From a checkpoint of a small transformer trained on Wikipedia: 14 layers, a variant of Muon for these matrices.
Each number is 500 + 50 x the weight over the matrix's rms, rounded and kept within 0 to 999. Layers, rows and columns count from 0. Numbers have three digits each.

# q: layer 11 attention query, 128x128, rms 0.0842, rows 0-24, columns 0-127
# k: layer 11 attention key, 128x128, rms 0.0855, rows 0-23, columns 0-127
q0:566465451603482464416527531513445597483577509430448535475456596456468518378448495466470521486548530550590550515513544502504509461464417504547502518466472453551443564522547540459413543512449499588460530513484598428525489541490570580541521522532471533533497592451558496557502518507490426488564461452406525456531477389508531507592368555587528526419474485499488552471506489476460557473492
k0:468452499557531507523467499523463483425474486580464444419433512507488493443458508529390538507534504491491542552503521532422479497419439480529444494538460570549557501500538528536425537429479539508517537545471554388522520524516577562569537554522511476558480598533470440549464480426512484550607504504465584533521491413486504466437433516593572578491497432486450476472482444539508502493568
q1:598455484491593481452482496483555509568540533403563469529552485442432567541598519535412547541538440470541451514566453551492495435516512480529490498534440562497530443487523609485501530426484446539438489535493531462510548471555477506471518446500440507466503504490549576475460463425553494570485519462467468450492486535499427485469512508412504532532497460570537435525478540488540489544520
k1:534460537466516518528433485524503517520514556438561477532498528532483565595522519556471489438500458433472462484565491525514486468500536501448453516568476590477536441515457531484479435452504539500561495530520456480506465517522547447553506457533463504461504477571483496467476487461490576529540515436485421467537434542492443497519508527356489617502522546554467419517474583510506536554552
q2:486527503520508442458490473521428546486544571389518511470387535431444536577520469497516545447520459563499535551490506484442578503476466464544524461519448500472590607469490438492544500494465465495477517496586524389535485585541483500430464447486530461438503522517440561502440499531533500505540544458516560538541492384453488476543451592487545503511461494428521505484481505481467602437567
k2:474420557467477496463455475573531536483424471511448480482465558466413558509461494443412530537477519535482489588465509546462590456518538506485464481573498581478570619448528480494468484482512481502549571483541482520433522600547487485504561450469572446460477472554437505494502508455646511481500501499503549446535453455430501447556412527477547468506533514468541496567544485459473557517482
q3:453510504563558550529545528502507529595497489388442555471539515470571425486503545499517532513496453582480513461478473551522512517540508472507485501460515586498491527500544415440549531463505479568505512530532618552454434456428447479502516451457502519550478436558439481604443418546562452417496467418566443440395506506498530477550465456421409492478544511538516494519598495530499527390423
k3:457480459535526571511512544466554446486520499530419534529563565504534461547538444463494445496533436471516532501526509498491459402519542485522500537475575485550532559577570535515550441418402500603481538523489535533564450513407557476435527487464512407503399462466469498592453513515534484427535541494438420486522538590463441479507510495466484531431497396515483480510548451528462493447436
q4:458448475497515485607396497418558481529502509475431524531478532571514567558636544554508465408522467534534482537509564478536502436467489512513501510511485461489479437459570441484555547429523449519496456509560456467522481484535498503495451566487541581519507528500522532470503476465545462526573449469411541537475499477459556523439558461517572467488367475585488490559542492532453443535502
k4:523495456541465462533402460526579497562550488424430530509536452498513591572543585421482512472480502491550455499530536478489533474449481457461522454496562551448544504474477429501489599497477519500532537476515477465474495484548480529481462570507454543493500507542539539511538537489516501501554557464428460457465596528535519474444519474515505468440425563565499442441487528423520520591488
q5:509479463560479522487621546457525482447517490534550557475535512435495520514511467588587428468552604295403472443528439526479470487454461533499464510513511549528461542516478499455519463478531481510558523499449527512467503436523484512571450502519504448431595552464488476455498494540443518479540462536553551517603503435458444515534513460492539471464497526473586502529503539519441497520504
k5:479454528573566545456457495469494502486457492492535464456507494407484482499519461580565512464552507425535455508460479543522517525437537532519559496513537515512457431561436584531460455584513452527501451431498506413475491544477423614544517475526595450476532594464522479527485542548474515405536469524557570500564512479479485481511538479435472409528430517504525497489437495494551492582520
q6:439467487529441485490470469444528516476564490535494429494557373456519561547550523433515529555456481400515485527447466483553500474512504514543489491511506542529479578479529498483487503501502506545507556423528501450437552519521521494419422512486510456499557344493635417485445509557512511434570444479494464526485506500505487540499524540509515559568516451563454509497514499538540574510503
k6:509524560438505535507481504473471514516568487480480424446519460522451579521629476492549581446502501412566406546429481539574515563528532565498596560421523510453511532507453496488488519494547476475499536412464493473533511566504501504482494535473479500499502428475544482427499505469447451489511548448457491576425537500481532536460481438504499508538516510477508518497522378536469551486576
q7:484509592461519450536486478465396387515459527506580518509542512467430504489502538501423510502458479468524549470480559466549434470497456432447469466524507577528470628513481485498563519503544458565458497514483506539512528499492501555513440436460439493481572419473498530433529509590487478495520503571550558453548470517626457514531523522529488513491513438470471357515449524489584542500435
k7:537517576421488542487415575482433471538499515582548453470541541503495506552467439544495486400465501505532495488495486573531448538525495529539558517450538538469435521408509488407463462486527478628508499471525485607484484554428531556475464460507402562438581463510414491514528485497496503547517508591554513497410443503558545467521561488497482547456502448463541489465503516529467502432440
q8:475511492535584491458482507547488466485472527475517540530460404466496500520493491453455469495513449524523498500461520531475481521540488613513491480552552489562487426512497509539511552477519480540446442458472494496547463492480462532527468495560543444436421550507573463535456451520605511385530453504452501487462528476597543560478520518461527473441515516523497477581541522523524543452543
k8:497436530589486473525511507516451512448547483478562468444475549540487522509531491500484460496478419526436482496477535507540421502466537557442435403528570508527473478512559403562460461442526526534479553454506548528521553485527452503471486507482449439453507530459544438574492461467533499500507531498476462461523519488531606529527512513511530547545466523519504527551517520519512493444545
q9:459479516492468471533592492539532513575485426449461505500487541517484494467479530529572494463525471569559517431441445462523489502495555512590490546530508554447487544439551522503541475452442535519480437448414479542519524524515509480434563520505492511463493554491463496443487431491488520492484487537538464520520448463592521426485522510485465441544454494442507493491444480489515524523428
k9:447452451509492490533587484421471458517485469523515533493537455501509487535481478526500452496490484503516470480511424550461548451453549492483473468531466546486469516471550517438520421463455473549503454484438558549510564529584541519474417535523521505486488501490419534508424458462543580401491513492526455577510466457527504511486496457473508498527550553516518467457506534525481469553529
q10:488544423535508521506418494467375508572502471510459541436513555491484473533500532430575571479493576553466552447476487546475437514517469494511489487468513536543538412438549490469534471475542540517478585463542380574497464506432503420506448540416535487501465466496530423621498481556452432534504502569454482509516514585437520561591509537560499446555448552476472481584472551426516461494490
k10:448560465551494442487470543496512449560437508573474465508480517506490493531501473483545394488486605492468536451482441531458536511510500484528502507479572491529495392486594512438559489475552473500445558529493500541469430484481435444460472581429516465548461467505571446540498528561513388469487465570458504545482506603484486540561473501539479508561461577507470434492547461525555483522522
q11:520513563458493555500460536458400466525490571563505503506527491508439573493451446547456462500524490449509502516487549595456474573440470500551495514517473490508520557521484507536506463512497535445497431532454392486552463538452462524385477527478447456529509504496527511425455509455454571525463604444455508518505482503486500649461545485505620515486503508542469519542541503481504524400454
k11:525521456448399516560560504471500492505505517518457523485595513449424521513396454501495475448527480458479489523488492456464463546505477487464510511538493497556498558488533407505409538571579470482463492475464416494460461529442467514490575521533471539491508519495599436455535532440439510494470501539505527412526445494507571501497601480508504494541534600464432434511489593491570563418452
q12:421510455516441490531529501495445504511526474455590438502610463537471430484500463582456507410470406585532509501538494539474445421536476591519485478451520463484533572470556485417604552469459579495505518537559584599639493442430529495544504463538529475530518545529464498496532489440434544413506479477502509541512526541460490414532504593527351515451451467492591517445471570454528497525487
k12:511423493531506463530591556506488457512466463563522493555564456567468526472495504468426454462524406554562476589592452446508533444447533453547495501522538508532459474451555480455538461457491542496530597547450594579596460507515499467544474493472543470481388517482479580506508488492442473544509467572569461474550521483507504455569481522385463567429454417543591544459493488423509558599471
q13:493496545597504489447428518505502468508552480496589504498577525492483532497469535491535487538482503407530407462495442638511471492493522494468548546565489476479488517496494479563559474542543536531485527539447476439449475590468525504531548508477519452527474481485577496525528517444437494504503529528495472497472511552579496497486465517509521497540444522462615460464528490482484406476544
k13:436474461525498460540481487509463491494509510457603438533523557553450430503510557507563474425542456458504559463501477528443491566526452512456557488532494490561450495522442523503526463465547441553477443603464485434513468539484523502543462490525495503566520528564501483455526512450475462489471501499469514526504489450520428509527555506485472470531527545510627529470572548523499469483508
q14:474517559458486459485463534522549412536542502555518488491550441582592480506503487565556426533529484498560412556421521463492609507525470535496549544578555547513499484516492489492581526486489489459387459516505462525486548421549521543516541546461399404430437431591499446510556472518448502448436419532560439517467460513491455522469503578443538469565567529395479538451525494535489451490458
k14:442508551567531427473498546492510513573608540507522491454585479510470499428514489519489465528526490582564507505486494494528560443540471547532589475591466512455391495468521489483555521470515469494459488471526393481546581421454471537494468507457481516506455422524549497470502521502475497440422538473604378516485506533498508566451553499449495526521597536501549622463499501486482453542442
q15:515560474448468463513522450513554476431504501551558547485522490489475449498480519513471455550498528459466563497506495405438495416523497477544525457485496601474484520511518527562436501526570543479464493481470531522464475511535576545435500487492547501437475471452487508464509523531406533457595488510478588457438493494446544487515597443496498546577574518480624471520583391387484394498501
k15:548519415503494487505494511556558538460544530465534523508437403458518451451455477515544557481486533479524491454543469556527433544493484477474529498394501591483385525458530559568440451551559480519419542488548500540495533465495549545479457447425547486490492458514553497462516528462426527468512542502514597491449468480494509436598544510512544498485547505457508482524548448532490460596454
q16:514498463532445605596455528562446523515468394474486604375504524470461469493483540536466528517492456548582404430532460511494457607619374543522490544437452553465524515477508505546529559441563511429454466470516539492495544510530481447484493476558511506443488631549510389573460439467506527501552450480463515514428445568505529486484546460480456450546597505518416428516476666463451510523501
k16:586442386492483567573441481506484465521510517621508506482486576457472463477556526457492488553534489473518480542536376397485403449519539529523487516499555497463448483497590506493541473468514533446391580460496449550521504469611545525538416511531417425480448525432549418510506487573597465478518570524512509556540426580490462521543527484413464472505509489577498423542531631508421558542558
q17:573483519526530498443515499512625488563468501546402469479560432519521506422510498467570560542564490420535464420564528441504545495574518510459486500496496443467539475500524453539459597494487497585578482469484527510574495517537521493467444532498502468480453437475452475457507523519490474548447567516502539479532527552509469537553537534412472517461452609522466510496463414498410485466448
k17:511503527501494467462546460557577469471482474504476519492515440493440433449554502561519501561507485489565503405516518434466557518535500436452509487518505441531547499505557462524479589481574498535535436496553504486552524470506451500514497542584439545481547447455433473470468520580486520513519590455499576475448531491521452510522531523461430511523424571473419532496453385528476486409524
q18:515514537453509582440471513515525447484556509484594611528437519532475553543460484461435491522482471469524414510467576433487458540492535479564545490519406478470604492568552509540442414530488520435653505538505487525558461518493574495440473449513566505560563514531517499459507511468458489520495424503439522478453456412472439531543500480523419504459571568557493474459452462410544501498573
k18:556523505454514532469524491513546488515567507501562510495426452469462542512511578482479513603485480479490524537530502426550497441470559470489457477477459456459508429446475431576407505537466509461568558522500485556529530545463514608541580514448555555601551489511500461444502586471485428514480407548482604470494373387505467494579484437449587533473549551533501481535573511447481450439519
q19:518463523564488471533566472503597488426429525420424514483407579449532470531491569552458482480489539475512487561401439496496499499538505485415473490555596459460552535541503494433505653456584452552507530469497517497513537498478459461439446564512495464524486498564566541520529387512462451531485537485494566443511461512446471467561523566481504501517483448471514512522548494463591526522527
k19:490433509562491457481461489415488490471451436476534489465465543508578521539452550523481547508470531478487469561464502545486467474566490500532438560534458532448493569471520517534509537492513434532512549548520532484536459456468543569412486548534527475453493494555470557515573429611509486522439540466484540449475538531434447569528538526401563516510471489575582465412487421557524524486548
q20:459459546565475532532435496465488359570522507439493556519494513573436467477490425582514550559516541509469516586549458492497459495527534511508508476584576588537413576507486492443478509463428499457528475461510494515440480461520496567554478480579504534558406522497488488505513447488547503500522505496570498498550468499523499487573532535384516472522519477521485493433457582504492538503558
k20:516505499535532495542509532457575413563508427481564521447480488474480501514458482559507563569449522483552497536534398548499497531492569556549576383531494503481547530542477542510464499485508435509572567477425546497460512502483462449462525463599416494486453489468544509620477530517521462521541438440500433511522478501503533547586509595509459467481520495503486562519471607433486521460490
q21:463545583503480442487452500461542501532585531545537453475504520571457514544510453473512471492414429427441505455508525383450473546439486655559490398462542493438415518525582496525526520473502472523366547480543569491491472460487516471496526601430522451481480401502591601404518470461458515450479515518447482566471458572534481485440546522481479475536541493557506463613507541502456513509495
k21:470551542438488459483436562475451478505592513502489473545490449576559517429524497497494458387514390464563503491528564393501530442437489546495504479462555560418396479481491529409472507548594449502471436503505467550507538514437461534440498549487515550491483446529535532496554561455531541503444617462486456503498536465488491529458501532467552521556445550585524492563386500454469522520535
q22:452534497519497478578476558443500515475426413472589479524521560539524524533500508554457497492500509578467535519493534456360445449491464486484481474482516527438510566541529528390507539485599530508469448472514487434475532427411431509490453495528452482455458518472482462479479577559493503494535448473506476549548459530503458498441497504484506486469514524561501527548563451450534483476521
k22:497512436536474513533410583477485560512504474527500437544571465513498462513480437501524510471493471520445492573532513440438414519459514512502510449500509559381515469480543526515431502505498510505498560417499524493417527477474527507479479452490503540474472474502524555523488511544509500573467505528541518434493522647464526390490532439510538542449504534524511530523525425507482503525462
q23:506511537553461557467515525479493574436434559413467521488502479473519469431565531544518575520505536504488447491489505418461531395467445573517489500448504451476516480553505565530483452385620532453528403480550516575528532519487509479547487502499578498553513454481488540616451584524475525427450477494471507518560503441552486435514533471485477503495467426570516504432511500540463446499498
k23:477430529581582492544552492547541572490364469438458511499478470412481511493557553524514529505460486486508459513576477486499444482450530501471504565454539438488480440472439551506463473387607553492510425525461532489496527537523543554523481511562555534561507465514515602579462502537468444456493510550441541470509481509478566410509451498492437495417525458473520500462456548470525540487485
q24:523587562466440463449448486460577551490514476637450535485494480546459483619489505517465518549420592396437469446539465529522480554453567555341485575506465548552499452491410523521483522510425494520517508561410507458467461515592499463500454589463458441592447475522471523436470470437612579536576502543463462433556467496468451497463528498543584498504543583502559410428448464622433415506426